config.toml
n_layer = 10
d_model = 64
n_head = 2
n_kv_head = 2
head_dim = 32
d_mlp = 128
vocab_size = 3141
activation = "reglu"
norm = "rmsnorm"
norm_place = "pre"
norm_eps = 1e-05
positions = "rope"
rope_base = 10000.0
rope_fraction = 1.0
qk_norm = true
attn_scale = 0.294
bias = "none"
tie_embeddings = false
parallel_block = false
extras = ["local attention windows", "shifted keys", "gated attention", "capped logits"]
init = "normal"
init_std_qkv = 0.158
init_std_o = 0.158
init_std_up = 0.158
init_std_down = 0.112
optimizer = "muon_variant"
lr = 0.00633
lr_mult_down = 1.5
beta1 = 0.95
lr_head = 0.00673
grad_clip = 0.5
warmup_steps = 0
schedule = "wsd"
decay_fraction = 0.577
decay_shape = "pow"
final_lr_fraction = 0.05
batch_tokens = [8192, 16384]
seq_len = 1024
doc_mask = true
train_tokens = 116300000
steps = 10272
dataset = "wikipedia_en"
Each number is 128 + 24 x the weight over its row's rms, rounded and kept within 0 to 255. Layers, rows and columns count from 0. The size above them is the row's rms in percent of the matrix's.

# layer 5 attention output (transposed), 64x64, rms 0.373, rows 9-63, columns 32-63
size [117 123 108 106 108 113 106 104 108 129 105 114 109 109 115 114 122 101 125  97 107 114 108  85 108  79 108  85  89  84  74  86  87  76  85  92  79  79  73  88 110 101  74  84  73  79  96  83  78  83 101  90 101  76  97]
[[122  84 173 134 123 167  87 158  96 108 127 107 158 126 128 121 115 120 133 105 133 126 142 111 136 134 129  90  84 137 140 166]
 [134 166 107 122 125 175 183 137 134 130 162 167 172 156 141 125 124 149 103 135 121 109 149 132 123 150 148 101  81 133 104 108]
 [144 115 120 139 150 120 108 119 163 164 105  84 124  98 114 161 168 152 187 110 170 127 119 129 131 143 157 172 100 146 159 121]
 [129 104  90 116 117 148 119  92 133 105 121 156 125 135 124 138  92 122 164  99 124 117 155 172 122 116 161 120 135  99 108 139]
 [105 126 155 135  99 171 127 129 178 136 140 159 140  96 126 163 122 109  96 155 143 140 121 165 139 122 165 104 145 160 186  98]
 [137 123 146  66 144 135 105 106 181 155 144 151 119 142 169  98 126 166 129 145 115 164 126 126 111 126 115 155 117 164 127 156]
 [146 132 136 102 133 125  86 164  77 127 125 160 135 147 148 139 167 115 120 139 183 114 116 102 130 118  70 136  94 160 136 183]
 [ 82 115  84 108 104  90 136 103 151 134 137 170 163  87 101 115 138 115 119 122 114  95 154  97 137 128 121 136 174  94 152 122]
 [138  99 112 136 137 168 139 113 108 149  88 131 174 115 153 125 102  96 111 148  94 104 134 169 140 140 100 139 156 154 119 130]
 [148 140 203 136 164 169 150 119 123 157 168 117  94 127 145  85 112 118 129 128 155 175 126 102 100  99 134 119 122 104 153 109]
 [131  79  86 112 128 124 125 131  83 112 117 121 111 114 128  99 113 144 130 153  76 130 141 100 165 136 110 147 104 147 127 156]
 [139 140 129 141  83 112 116 118 161 160 120 110 106 114 114 107 118 112 133 155 105 125 147  91 100 136 151 151 148 139 113 126]
 [115 177  96 122  91 109 135 132 117 111 130 126 146 131 153 129  93 125 101  85 130 102  80 109 115 117 116 152 147 177 144 132]
 [145 107 112 140  95  94 143 120 136 104 136 162  89 110 125 145 129 123 121 105 167 129  92 151 112 137 122 131 165 139 127 141]
 [124 182 112 137 169 118 106  78 105 132 110 148 137 108 103 146 149 114 146 138 165 180  97 139 120 111 156 116 166 120 133 145]
 [116 130 128 140 107 132 101 159 125 155 116 109 114 162 202 163 130 108 122 130  99  82 130 151 129 109 139 123 125 146 115 101]
 [ 90 136 107 112 128 140 151 142 133 143 174 149 133 132 122 149 131  91 163 173 116  85 134 114 152 107  95  94 124 114 155 132]
 [ 91 117 116 120 109 171 138 113 147 192 145 133 143 130 134 124 128 133 106 126 120 146 110 133 141 160 131  95 114 122  96 117]
 [115  95 127 129 108 109 163 139 143 156 107  60 167  92 176 104 126 107 163 134 127 138 157 167 100 122 127 138 144 126  93 135]
 [115  97 113  95 150 155  87 132 103 111 140 150 136 145 149 100 100 109 113 114 152  92 130 171  85 140 122 164 122 136 134 133]
 [ 65 125 177 138  90 141 125 135  98 137  93 134 140 164 153 103 157 152 135 142 110 140 111 122 185 109 129 134 151 141  99 105]
 [113 136 162 152 137 117 162 121 146  96 124 129 155 114 138 129  99 101 130  85 114 101 164 104 153 148 115 112 108 109 118 151]
 [123 115 130 132  99 143 156 159 165 119 101 132 115  84  97 131 127  85 123 111 172 130 139  96 109 121  98 133 128 116 135 142]
 [111 150 140 120 145 163 126  46 105 159  92 136 133 106 103 162 113 136  98 122 113 162  88 106 136 121 126 101 131 116 112 115]
 [109 166 158 115  92 167 145  88 127 139 142 150 166 138 123 113 134 114 122 140 160 145 118 123 145  92 109 104 154 118 122 105]
 [131 179 172 117  92 129 136 136 126 151 130 104 121 110  87 178 128 141 119 119 106 129 133 113 161  98 152 136  85 152 171 163]
 [140 125 121 113 142 122 128 162  71  97 112 118  94 148 167 103 124 129 125 118 150 111 146 112 147 164 173 158 145 168 117 142]
 [105 156 133 126 136 145 103  72 148 158 149 161 129 148 119 156  91 136 133 125 143 105 118 110 149 144 104 117 146  90 144 152]
 [136 168 134 119 154 149  92  96 128 139 169 143 132 147 104 112  86 161  99 134 145 143 130 142 135  78 165 104 150 142  97 160]
 [138 136 154 109 139 123 109 105 143 151 135 105  92 139 106 132 121  93 170 109  98 142 115 111 115 113 110 142 140 112 140  81]
 [130 121 101  75 122 163 126 108 139 136 138 133 119  97 146  87 118 109 158  68 156 107 148 122 114 129 120 133 117 116 117 120]
 [149  89 149 147 111 161 158 132 117  93  87 144 115 130 105  91  99 100 138 106 169 138 155 148 114 144 116 178 115 146 131 155]
 [121 156 141 126 161 144 155 114  70 162 131 104 140 129  95 129  95 148 119 138 132 122 108  84 153 123 121  76 126 111 129 149]
 [126 138 103 143 153 101 106  88 114 113 130 149 144 141 109 134 173 136 136  94 109 134 127  92 124 125 118 143 129 159  82 105]
 [149 166 131 145 118 163  67 154 126 108 112 138 121 125 110 152 128 123 162 137 119 107 134 117 165 106  73 130 122 145 130  98]
 [146 129 157 145 102  92 117 156 130 133 119 124 105  89 131  98 155  97 121 163 118 113 116 113 112 153  87 184 135 105 142 113]
 [118 163 126 156  88 123 120 100 187 160 141 125 122 164  99 101 156 133 138 118 155 127  76 127 152 117 130 114 141 168 165 123]
 [131  54 156 125 103 141 131 128 112 154 118 109 102 144 169 123 131 116 112 127 136 121 116 138 141 154 126  90 146 175  74 113]
 [137 150 156 106 147 139 125  93 144 107 104 123 122 132  98 161  97 113 152 145 100 161  95 165 150 107 111 143 118 131 157 144]
 [148  80 109 160 137 139 127 187 147 131 162 130  86  87 147 136 185 118 134 127 157 163  98 126 112  95 133 164  96 131 122 129]
 [116 160 166 133 143 138 124  87 147 132 129 129 165 131 107 163 125 154 173 126 136 172 111 141 130 100 140  79 111 135 134  88]
 [114  86 123  74 121  92 120 163 140  91 138 124  88 112 153 108 135 161 111  93 108  81 112 157 100 151 129 172 111 144 116 153]
 [114 121 135 127 109 113 149 177 136 144 100 167 143 138 128 131 127 130 192 121 166 123 112  92  73 126 108 116 152 136 140 115]
 [136 112 145 105 108 117 155 119  70 176 109 143 129 185 100 122 116 117 129 137 120 134 146 170 148 113 127 109 114  76 100 100]
 [100 154 173 161 137 126 114 133 112  81 126 133 171  85 111 141 135 122 150 133 152  97 107  85 104 104  98  83 103 145 132 123]
 [104 140 126 144  87 120 149 177  93 103 174 104  71 141 134 100 101 113 132 103 135 111  89 136 128 122 129 156 166  91 106 118]
 [149 129 109  90 141 151 165 174 140 160 129 134  94  79 157 112  99 131 145 160 144 123 115 131  78 146 156 149 112 119 151 110]
 [146 162 125 121 122 121 132 109 101 137 143 156  97 146 117  96 116  88  92 156 139 143 155 119  95 161 184  80 171 152 113 109]
 [ 82 143 131 164 128 121 157 150 104 129 163 139 104  94 143 115 152 155 123 125 153  96 190 110 163 147 127 173 113 126 124 105]
 [102 125 168  98 117 138 116 110 150 111 162 187 136 157 140 186 121 127 134 129 127 134 111 115 151 106 103 139 114 149 144 119]
 [138 123 109 118 122 117 147 158 143 109 126 157 113 115 168 156  87 148 153 117  56  88 155 131 108 120 112 156 123 155 146 117]
 [103 154 156 141 155  95 141  88 135 119 102 150 133 142 134 156  96 141 150 108 102 162 140 138 141  83 103  82 110 130 168 110]
 [115 133 130 136 148 101 104 100 109 125 151 124 180 189  97 149 107  85  95 150 161 105  99 156 109 106 120  87 117 160 126 146]
 [143  95 179 105 118  60 140 133 163 113 120 114 143 161 105 154 165 137 108 143 134 138 121 138 114 137 121  94 130  90 144 107]
 [120  88 137 115 183  95  89 119 111 126 108 129 106 118  71  97 115 152 114 160 140 105 120 184 157 124 145 111 122 123 108 152]]
# layer 5 attention value, 64x64, rms 0.452, rows 10-63, columns 32-63
size [131 117 111 107 111 111 114 109 135 113 119 115 114 116 114 125 105 133 114 108 121 109  80  89  77 101  79  77  87  74  84  85  75  79  83  72  84  74  80  90  96  79  72  78  77  84  84  75  81  82  80  90  72  85]
[[117  95 100  82 146  56 109 142 140 112 136 127 147 136 110 113 153 115 163 133 114  97 125 119 147 143 155 159 117 145  99 156]
 [140 109 173 148 110  69 130 138 131 129  91 142 138 148  98 158 131 137 107 117 128 142 116  89 122 178 117 112 114 115 118 131]
 [114 120 146 127 104 112 109  99 126 102 159 126 188 127 128 116  87 127 155  91  73 128 137  94 126 112 109 122 155 105 129 143]
 [137 121 103  98 146 117 140 100  89 118 142 177 184 178 123 157 121 136 129 101  95 135 133 142  89 106 133 110  91 162 129 115]
 [109 123 131 157 144 135 133 125 144  96 154 144 143 109 127 141 133 188 125 133 148 122 117 124 174 124 145 107 153 116 137  85]
 [129 150  91 156 130 145 118 186 107  60 137 125  83 146 123 119 116 134 149 148 169 118 173 108 116 169 135 110 115 150 175 130]
 [114 122 106  96 105 149 168 106 105 113 128 108 158  94 132 138 129 143 108 136 115 116 158  94 119 133  99 134 172 119 170 165]
 [ 93 138 120  86 159 143 145 169 106 159 101 162 130 150  96 123 195 136 127 168 144 133 111 141  96 142 107 125 123 103 156 109]
 [145 103 158 123  99 127  74 122 153 165 127 130 147 129 135 142 134 117  85 105 114 124 132 103 123  93 104 111 116 146 122 129]
 [ 92 151 120 115 172 102 138 120 140 106 151 148 116 147 121 132 142 116 156 124 129  82 126 121 162 169 128 136  78 124 133 136]
 [140  96 120 131 141 131 114 115 123 172 107 118 131 195 135  96 116 145 120 142 151 139 151 118 153 138 167 107 125 136 167 164]
 [104 106 140  86 133 108 139 129  88  77 108  82 124 138 134  99 151 186  99 126 155 153 168 125 159 115 115 154 134  78 116 101]
 [135 164 145 139 122 156  87 127  84 116 126 124 118 146 142 122 133 112 105  90 158 118  99 118 140 107 162 111 149 113 128 101]
 [143 155 117 119  60 132 104 139 114 117 137 136 128 124 126 126 111  99 150 175 129 135  73  97 130 119  82  97 121  81 158 140]
 [151 167 106  92 117 100 163  77 134 138 111 148 104 148  92 112 125 138 139 160 123 129 155 167 112 154 129 162 103 113 134 120]
 [132 180 132 115 111 159 158 113 141 126 115 148 157 123 140  83 168 124 166 123  78  72 144 146 139 157 126 115 147 158 151 126]
 [154 109 115 106 134 138 157 120 173 159  78 138 130 138  98 152 103 153 177  95 141  98 118 156 142 110  98 107  85  92 133 151]
 [126 140 157 114 139 130 115 135 163 128 134 109 136 127 145 122 143 146 105 106 161 131 146 175 120 179  81 139  85 122 141 120]
 [104 114 123 124 134 109 122 135  99 131 109 111 117 135 103 105  99 139  80 112 115 100 115 111  87 128 164 101 173 134 131 122]
 [ 94 148 119 165 149 125 145 107 124 136 110  94 181 137 149 144 165 154 126 125 153  94 186 155 162 165  87 121  82 124 110 150]
 [124 148 106 118 129 114 148 166 128 146 182 133 150 120 126 115 118 106 138  92 180 163 128 158 179  87 146 139 173 148 102 147]
 [135  56 129 130 110 128 102 126 114 132 131 153 123 112 153  83 109 125 106 139 131 140 151 175 128 132 136 127 149 179 141 134]
 [136 140 134 139 169  99 160 131 111 110  93 141 113 180 121 107 186 173 125 109 156 136 116 142 132 139 150 147 167  98  90 143]
 [ 87 117 108 162 156 100 138 138 153  60 152 140  94 143 113 132 106  81 113 124 140 155 114  97 142 131 147 148 120  98  97 128]
 [160 110  93 100 133 132  93 147 136 129  99 161 149 129 153 148 134 122 130 142 127 159 106 158 112 129 119 165 118 154  75 109]
 [116 147 105 129  96 157 132 125 101 128 163 111 103  91 104 108 100 177  64 146 135 142 164 152 143 139 106  71 132 119  96  96]
 [148 131 126 135  81 120 119  83 170 139 123 122  98 159 143 131 129 149 124  97 124 113 155 103 141 131 144 175 157 140 133 103]
 [132 114  92 111 116 122 162  97  90  93 108 111 181 136 133  84 135  94 124 147 159 174 128 104 146 111 149 113 163 134 168 124]
 [119 111 124 142 133 112 135  93 151 150 105 140 113 175 128 122 123  97 108 125  51 129  96 124 138 104 103 148 113  92  95 112]
 [125 169 108 143  92 132 131 132 142 118 126 107 124 138 160 119 139 162  63 133 168 145 124  88 126 127  76 160 145 134 192 139]
 [126 132  83 116 110 113  72 137 144 115 132  98 179 104 143 109 112 134 101 137 135 146 125 130 152  52  87 123 163 149 102 158]
 [149 141 126 156 139 130 125 173 123 154 119 166 146 142 136  93 157 120 132 134 137 137 119 107 169 146 158 117 133  90  98 108]
 [127  93 157 133  84  75 136 135 162 133 174 132 149 127 117 132 121 104 125 110 113  80 133 151 142 142 175 154  81 103 181 149]
 [145 115  99  87 160 126 123 141 148  92 122 115 103 129 139 131 161 102 183  94 111 122  72 148 156 104 163 145 122 141 116 141]
 [ 93 160 150 102 120 131 106 154 169 182 151 110 131 119 126 152 115  94 119 115  86 127 133 100 113 142 132  98 118 171 108 136]
 [146  99 166 146 147 147 113 118 132  91 158 116 124 128 196 121 125  66  89  60 144 109 153 101 103 134 133 115 133  83 107 163]
 [102 169  84 147  98 146 133 170 160 148 118 158 119 119 142 127 155 122 134 153 184 126 145 150 145 127  98 123 124 111 156 160]
 [179 110 107 151 174 133 120  91 145 133 156 164 128 137 145 133 136 132 123 181 122 116 119 124 108 119 189 137 113 147 110 132]
 [147 135 131 133  60 157 132 150 121 123 151 118 124 114 121 184 118 112 131 153 130 124 136 114  93  99 109 130 141 124  93 125]
 [139 109 161 171 158  86 121  89 136 127 105 106 139 142 102 146 132  93  94 117 138 130  89 148 149 151 138 126 129 145  94 145]
 [ 98 166 141 143 134 131 138 124 107 147 149  96 167 104 159 157  95 131 125 140 128 137 144 138 103 103 121 146 115  91 128  90]
 [110 124 131 179  80 144 132 124 172 114 112 108 130 113 143 141 121 109 115 149  83 143 156 166 129 145 147  92 146 127 148 104]
 [114 141 110 148 137 147 140 114 107 133  94 181 115 128  96 139  97  92  96 143 137 150  79 161 151 147 152 129 140 127 138  60]
 [146 125 145 142 131 124 137 170 173  72 163 130 139 126 141 114 136 119 150 105 133 149 150 131 160 120 135 142 151 152 101 116]
 [136 151 143 116 139 115 135 115  96 152 151 112 174  80 149  98 153  86 136 174  98 114 143 103 142 159 114 134 176  95 144 103]
 [161 118 121 152  82 106  76  93  85 139 151  89 144 114 141  99 109 153 153 116 137 140 100 130 100 136 137  89 129 137 118  84]
 [160 156 122 134 152 160 101 134 122 130 106  98 109 183 113 112  94 121 124 157 112  91 114 133 122 127 136 128 145 117 144 138]
 [122 129 117 113 127 131 115 137  89 131 137 143 102 126 115 145 128 103 141 144 127 147 157  60 139  93 122  89 172 140 137 143]
 [136 127 100 169 158 120 150 146 115  88  63  75  88 122 125  99 127 151 143 127 153 114 129 114 111 169 159 163  94 100 114  99]
 [116 173 108 107  80  89  89 136 105 129 141 132 119 154 137 140 117 151 170 159 111  98 135 127 119 148 131 111 155 115 116 166]
 [ 74  94 142 189 157 138  99 144 110 100 115 150 117 123 121 102 163 110 126 114 147 115 115 109  94 108 151 189 129 149 121 145]
 [ 97 127 146 143 122 160 138 116 147  91  83 148 154 152 122  52 153 130 148 108 104  84  98 116 148 131 143 145 139 152 112 110]
 [146 137 118 185 119 117 134 110 143 116  92 160 107 124 116 125 108 119 135 124  68 113 133 153 146 112 113 139  98 118 128 175]
 [ 95 120 100 119 115 149 121 126 119 117 156 144 141 120 138 151 126 114 127 172 165 119 103 125 119 122 149 110 163  54 147 134]]
# layer 5 attention query, 64x64, rms 0.423, rows 32-63, columns 32-63
size [  2   2   1   1   4   4   5  11   7  22  17  23  20  31  36  58  79  57 101 109 129 131 151 141 137 131 140 148 136 128 145 134]
[[146 114 147 125 108 146 155 106 155 170 180 142  97 117  78 131 163 124 184 136 167 110 149 161 126 114 131 128 115 117 150 143]
 [136 109 122 177 115 113 135 110 120 102  78 144 157 134  84 108 162 127 118 114 151 150 119 137 149 106 122  82 161 113 141 132]
 [ 97 107 101  96 159 127 125 129 105 114 103 131 104 122 121 161  79 150 137 139  85 104 128 103 130 140 137 144 158 139 169 144]
 [138 146 186 147 114 127 175 118 138 190 110 134 189 104 105 108  99 118 133 136 125 116 126 113 125 122 147 156 123  84 125 136]
 [139 135 132 164 150 148 121  66 124 153 133 128 155 159  91 126 152  99 142 133 151 148 121 119 164 103 135  85 146 113 159 105]
 [131 119 127  93 112 130 133 178 115 120 154 111 105  69 140 120 125 161 150 132 109  86 147 127 133 138 134 158 132 143 110 148]
 [107  95 111 138 112 133 131 171 102  80 171 108 135 112 157 113 138 170 118 123 159 139 135 164 127 146 134 103 135 103 124 139]
 [126 129 105  86 122 116 134 196 110  76 131 114 102  87 158 143  98 145 142 127 125 115 129 143 109 142 155 150 134 127 123 154]
 [138 165 109 163 139 146 150 111 119 133 167 112 118 110 110 149 128 152 128 126 168 151 138 128 209  99 133  76 145  86 155 116]
 [129 123 117 102 108 112 125 186 114  89 107 113 102  80 158 127 120 158 141 129 104  96 128 124 106 137 136 159 121 136 129 152]
 [127 104 147 129 145 132 143  77 141 138 111 141 163 160 106 103 138  85 111 100 132 135 131 136 123 131 106 127 132 135 102 109]
 [125 134 127 150 155 157 130  73 130 161 148 132 174 175  98 110 133 103 125 132 153 162 128 131 152 112 130  77 137 120 136 109]
 [126  85 149 116 104  96 141 170 131  97 118 127 107  89 159 116 125 121 121  98 104  89 126 127 101 169 114 180 124 137  98 141]
 [117 118 130 142 160 148 131  75 141 153 127 147 148 178 101 102 147  78 114 110 142 151 118 127 129 116 126 107 139 124 114  98]
 [118 159 119 139 137 143 107  82 137 133 149 112 161 153  79 153 114 120 116 151 157 168 139 139 149  94 125  78 116 112 151 117]
 [124 125 103 104 100 102 119 188 115 113 145 113  93  77 153 118 110 162 128 154 132  99 150 128 126 143 130 139 130 125 125 154]
 [124 107 134 113 118  95 137 184 114  97 117 132 100  91 166 128 131 158 138 114 105  90 113 125 102 156 123 156 127 115 117 144]
 [105 103 150 131 172 135 160 116 127 132 116 138 135 148 122 115 131 114 115  66 100 113  88 127 109 156 108 140 135  92 110 108]
 [129 142 119 120 122 128  87  93 147 145 100 109 142  91 124 112 151 127 128 131 141  82 145  90 176 102 154  90 162 127  95 188]
 [110 157 157 136 139 114 116 130 116 159 138 140 130 105 115 141 153 154  97 117 140 121 161 104 108  99 154  97  98 147 175 113]
 [ 84 172 132 145 141 141 124 109 117 141 118 154  87 114 139 122 136 117 132 171 127  88 119 111 122 145 156 165 135 150 136 131]
 [147 129 127 154 166 145 127 185 129 149 135 120  96 131 113 115 114 117 168 178  87 108 122 132  86 107  89  89 130 161 126 140]
 [123 126  99 121 140  80 124 135 151 144 101 136 161 136 154 124 167 159 123 141 106 165 134 128  79 139 166 103 133 154 131 135]
 [160 116 119 142 120 117 119  87  97 165  87  94 113 126  90 155  86 117 163 162 115 142  79 139 134 131 155 133 134  95 145 127]
 [106 141 107 142 117  93 119 114 158 106 152 111 118 148 140 115 132 115 147  78 146 108 137 110 118 124  98 148 155 136 123 106]
 [145 112 100 170  99 113 121 139 157 140 169 133 102 154 144 139  83 157 135 134 173 151 129 129 119 145 137 176 111 116 122 153]
 [108 172 169 160 146 150 107 156 110 137 157 124 148 155 131 138 118 148 120 139  96 157 177  79 112 141 141 140 146 112 128 120]
 [161 128 133 147 110 150 160  91 153 146 110  78 112  97 164 118 155  81 132 119 110 119 180 133  86 115 161 146  98 103 110  94]
 [ 97 177 155 118 115  87 105 133 109 149 136 125 103 108 109 153  99 136 145 128 152 105 151 177 117 114 114 177 143  77 118 156]
 [ 74 134 118 137 124 134 170  95 170 119 108 131 123 158 150 148  93 159 147 118 135 109 164 107 132 119  99  77  89  85 106 130]
 [152  89 148 158 131 137 121  85 134 141 166 164 119 123 143 132 140 126 184 145 178 134 105 148 137 185 119 103 116 143 115  85]
 [166 134 130  90  62 118 147 115 109 121 175 100 148 128 124 106 118 143 109 166 106 113 115 144 121 107 157 142  81 128 108 111]]
# layer 5 attention key, 64x64, rms 0.436, rows 32-63, columns 32-63
size [  4   1   2   3   3   5  12  15  16  20  27  28  28  43  38  41  52  91  97 105 132 136 166 155 148 148 149 166 150 141 162 150]
[[136 122  92  76 129  96 108 103 131 166 107 155 158 135 108  70 138 130 137 126 149 121 130 145 111 101  98 137 165 150 139 110]
 [140 181 119 146 146 165 145 115 145 110 174 118 127 154  92 164 140 113 149 133 168 156 158 114 157 130 105  84 148 157 159 121]
 [137 158 160 160 134 193 153 125 131  85 177  86  97 114 133 166 114 145 117 118 127 133 142 103 167 134 143 115  90 125 129 145]
 [123  98  89 109 107 101  99 130 106 162 103 176 134 152 129  62 143 130 146 140 168 122 131 163 107 121 102 134 153 130 120 115]
 [126 120 142 188 154 144 158 132 153 108 166 112 127 143  97 144 129 129 114 134 168 111 132 139 149 146 115 109  81 138  91 115]
 [115  96 109  90 126 111  97 132  98 156  97 165 137 125 136  53 130 122 153 134 127 109 124 142  96 115 107 163 156 139 112 117]
 [120  97 108  89 121  98 106 117 128 151  95 165 151 121 133  67 127 124 142 120 103  97 133 142 100 143 116 159 151 154 100 123]
 [124 110  84  66 117 101 107 119 121 165  98 165 137 136 141  87 116 124 147 126 121 126 128 133  90 119 118 152 174 140 141 119]
 [115 102  83  76 128 101 108 115 137 155  84 163 151 143 135  81 123 104 142 131 129 114 124 148 103 121 123 146 178 137 119 118]
 [135 161  90 124 120 133 130 116 121 162 153 109 124 146 109 162 109 126 130 150 183 165 124 129 138  99 136  81 145 100 172 124]
 [123  74 162 144 121 111 136 153 137  90  89 131 137 115 143 104 153 119 123 105  83  99 105 141 119 161 119 168 122 142  87 138]
 [115  93 116  90 124 115 113 123 135 126  71 164 147 125 148  91 140 107 135 125  82 109 122 138  90 147 117 175 166 144 108 131]
 [127  74 167 141 121  94 146 172 135  81 102 124 120 115 144 105 146 144 116  97  89  97 102 131 107 170 125 156 109 140  86 146]
 [117  85 134 127 132 113 133 138 148  95  66 140 142 125 142 129 155  92 119 101  69 105 109 121 107 152 122 166 155 138 102 134]
 [141 168 134 106 141 142 104  80  96 166 146 111 157 139  97 123  88 141 140 165 175 148 171 147 145 111 140 107 114 127 143 127]
 [141 147 112  92  95 113 139 168 130 109 173 105 116  91 169 159 120 141 129 121  98 125 123 103  81 154 132 120 135 136 161 135]
 [123 169 106 109  80 141 138 143 122 142 159 126 108  82 157 137 127 161 115 172 149 126 176 129 132 113 144 127 143 128 151 129]
 [126 109 156 148 165 130 139 140 147 105 104 142 132 144 154 140 148  81 142  73  85 111  70 108  96 162 126 164 145 138 112 132]
 [146 115  95 119 110 132 112 110 147 113 103 104 133 117 136 112 119 113 155 142 131  97 113 126 176 138 128 131 168 114  70 183]
 [111 151 133 120 130 112  90 114 129 156 112 121 135  81 121 119 161 151 105 126 143  84 162  88 146  88 159  85 135 140 132 159]
 [ 83 168 131 131 121 128 123  85 120 126 116 151 109 114 144 133 141 122 115 142 147 105 121 110 141 154 177 182 134 130 140 125]
 [125 151 130 157 165 150 127 168 126 153 130 131  78 124 121 117 122 113 168 193  89  93 117 123  91 118 108 110 132 166 131 141]
 [116 132 103 118 142  87 126 142 157 136 112 149 162 137 162 117 177 160 113 132 109 160 147 124  79 137 154 100 130 160 127 134]
 [153 114 109 137 124 100 118  92 104 170  76 101 121 127 103 147 101 129 163 165 106 148  82 141 119 135 166 128 138 107 143 129]
 [104 142 116 137 123  93 120 116 152 102 146 108 120 143 142 114 142 111 147  76 137 102 137 107 120 124  98 145 157 137 124 101]
 [142 119 103 175 102 112 120 136 161 130 172 129 106 162 143 144  88 146 138 122 178 152 127 121 123 141 135 177 116 121 124 149]
 [103 171 168 158 146 145 103 162 108 136 157 128 147 152 130 139 116 157 119 138  91 154 175  79 116 144 139 140 149 113 132 125]
 [161 132 135 148 114 152 156  93 153 145 113  79 115 102 164 120 155  80 133 119 109 124 183 127  87 118 164 145 100 105 111  94]
 [ 96 173 154 117 115  88 105 137 109 152 136 129 101 107 110 144 102 137 145 128 151 104 149 178 116 114 111 181 146  78 118 157]
 [ 71 133 115 131 122 130 170  95 171 129 107 138 118 150 153 139  92 160 147 118 133 104 167 112 130 121  92  83  94  81 103 130]
 [152  89 146 158 130 135 122  91 133 141 166 165 116 117 146 129 137 132 185 143 175 131 109 150 137 187 118 105 114 142 112  89]
 [164 126 131  87  64 117 146 115 109 127 173 107 146 125 129  96 120 143 111 164 106 107 116 147 120 114 150 144  86 130 106 108]]
# layer 5 MLP gate, 128x64, rms 0.425, rows 0-8, columns 32-63
size [ 93 109  98  94  98  96  93 104  98]
[[136 120 117 134 130 140 136 122 146 165 111  93  79 117 148  92 109 141 116 131 114 130 104 130 121 132 133 123 162 117 122 103]
 [118 126 109 111 120 110 144 126 118 113 164 132 166 143 122 115 142 135  69 112 121 102 157 104 137 139 104 149 132  88 125 131]
 [ 84 144 170 108 142 137 152 104 165 119 143 104 142  87 149 103 116 150 144  91  67 167 150 113 134 120 109 160 124 137 141 139]
 [144 163 118 177 150 140 111 118 190 166 123 120 155 134 125 121 143  97 128 132 142 162  73 120 144 162 162 128 147 163  94 105]
 [113  89 103 159 141 188 105 141 148 145 166 134 120  95 157 111  74 131 116 124 117 150 139 122 114 122 141 110 121  88 138 138]
 [160  90 144 125 145 143 122 131  85 156 120 157 142 144 134 104 144 138 148 138 118  96 118 117 116 143  89  78 133 110 144 105]
 [150  93 143 137 144 149 136 120  82 128 103 148 109 168 162 123 128 170 164 182 144 133 126 169 144 122 136 135 114 119 126 115]
 [156 100 112 113 147 123 132  92  83 152 126 157 127 150 144 140 120 136  95 107 141 110 132  97 109  87 132 123 142 103 149 150]
 [112 111 156 169 113 164 121 129 135 145 129  76 116 116 130 105 127 131  89 105 114  69 167 112 106 144 142  94 115 112 128 166]]
# layer 5 MLP up, 128x64, rms 0.444, rows 0-8, columns 32-63
size [110 102 105  99 112  95 102 100  84]
[[102 110 129 125 139 142 112 115 104 138 136  93 124 118 122 154 123  98 129  97 108 147 144 155 145 148 115 140 167 112 176 123]
 [122 150 146 139 100 116 123 164 140  97 120 112 117 145  98 115 151 103 128  82 106 144 105 162 122 134 124 140 153 107 144  94]
 [124 136 168 100 145 122 122 102 155 125  99  91 169 128 164 124 184  86 125 122 109 100 168 116 124 120 100 109 126 130 114 171]
 [ 99 141 142 179 119 106 168  99 120 102 133 130 144 136 165 122 156  96 124 109 156 144  85  88 143 129 142 104 130 156  94  75]
 [173 106 128 135 157 130 120 157 120 136 151 107 146 127 125 117 130 163 140 168 101 151 132 154 135 166 142 150 154 179 120 157]
 [125 117 122 132 124  80 111 155 106 129 141 124 110 168 127 127 119 112 125  91 111 136  79 149 114 158 115 106 166 139 133 130]
 [139 157 139 107 121 131 130 101 144  90 129 112 134  75 134 108  77 113 111 139  88 149 148 101 100 187 150 122 100 142 118 114]
 [157 144 132 126 135 111 124 124 101 133 143 118 131 121  86 108 107 168  73 142 159 144 169  97 173 133 116 144 124 132 107 109]
 [100  76  83 121  85 153 144 131 127 155 129 151 128 128 128 118 160 119 125 109 120 110 142  90 136  86 102  87  89 103 141 103]]
# layer 5 MLP down (transposed), 128x64, rms 0.625, rows 0-8, columns 32-63
size [112 101  96  96 106 102  95 101  96]
[[133 166 132 122  92  71  99 112 100 121 131  84 136 123 113 113 126  85 145 150 140 102 140  97 146 176 131 132 112 129 134 145]
 [ 94 108 160 144 181 128  92 113 152 169 115 109 104 116  92 139 164 126 126  84 121 133 138 139  90 168 122 168 107 129 144 119]
 [146 157 148 107 156 143 118 117 142 111  74 135  92 157 145 129 133 155 193 149 115 175 131 123 126  93 115 146 125 142 139 160]
 [130 154 148 111 160 102 148 101 102 114  96 136 151 133 111  89 142 140 103 149 135 117 155 140 146 149 150 137 134 159 138 127]
 [147 142 127 126 119  72 125 104 128 139 125 162  79 144 139 137 137 122  85 111 147 129 125 144 135 114 149 122 162 111 149 134]
 [167 144 132 154 145 149 104 167 125 110 105 143 184 107 118 125 178 165 100 190 155 109 135 124 181  85 136 116 117 113 143 124]
 [124  90 144 172 120 138 110 100 113 137 110 122 115 149 140  90 145 118 128 161 187 148  70 141 164 110 106 150 150 132 125 107]
 [120  90 165 145 147 123 138 126 138 150  86 167 142 157 159 123 133  94 148 153 124  83 131 156 102 116 146 110  80 133 153 136]
 [145  80 130 137 143  97  97  99 156  87 135 104 146 116 113 118 116 167 118 132 122 153  99 137 131 124 153 119 154 191 184 148]]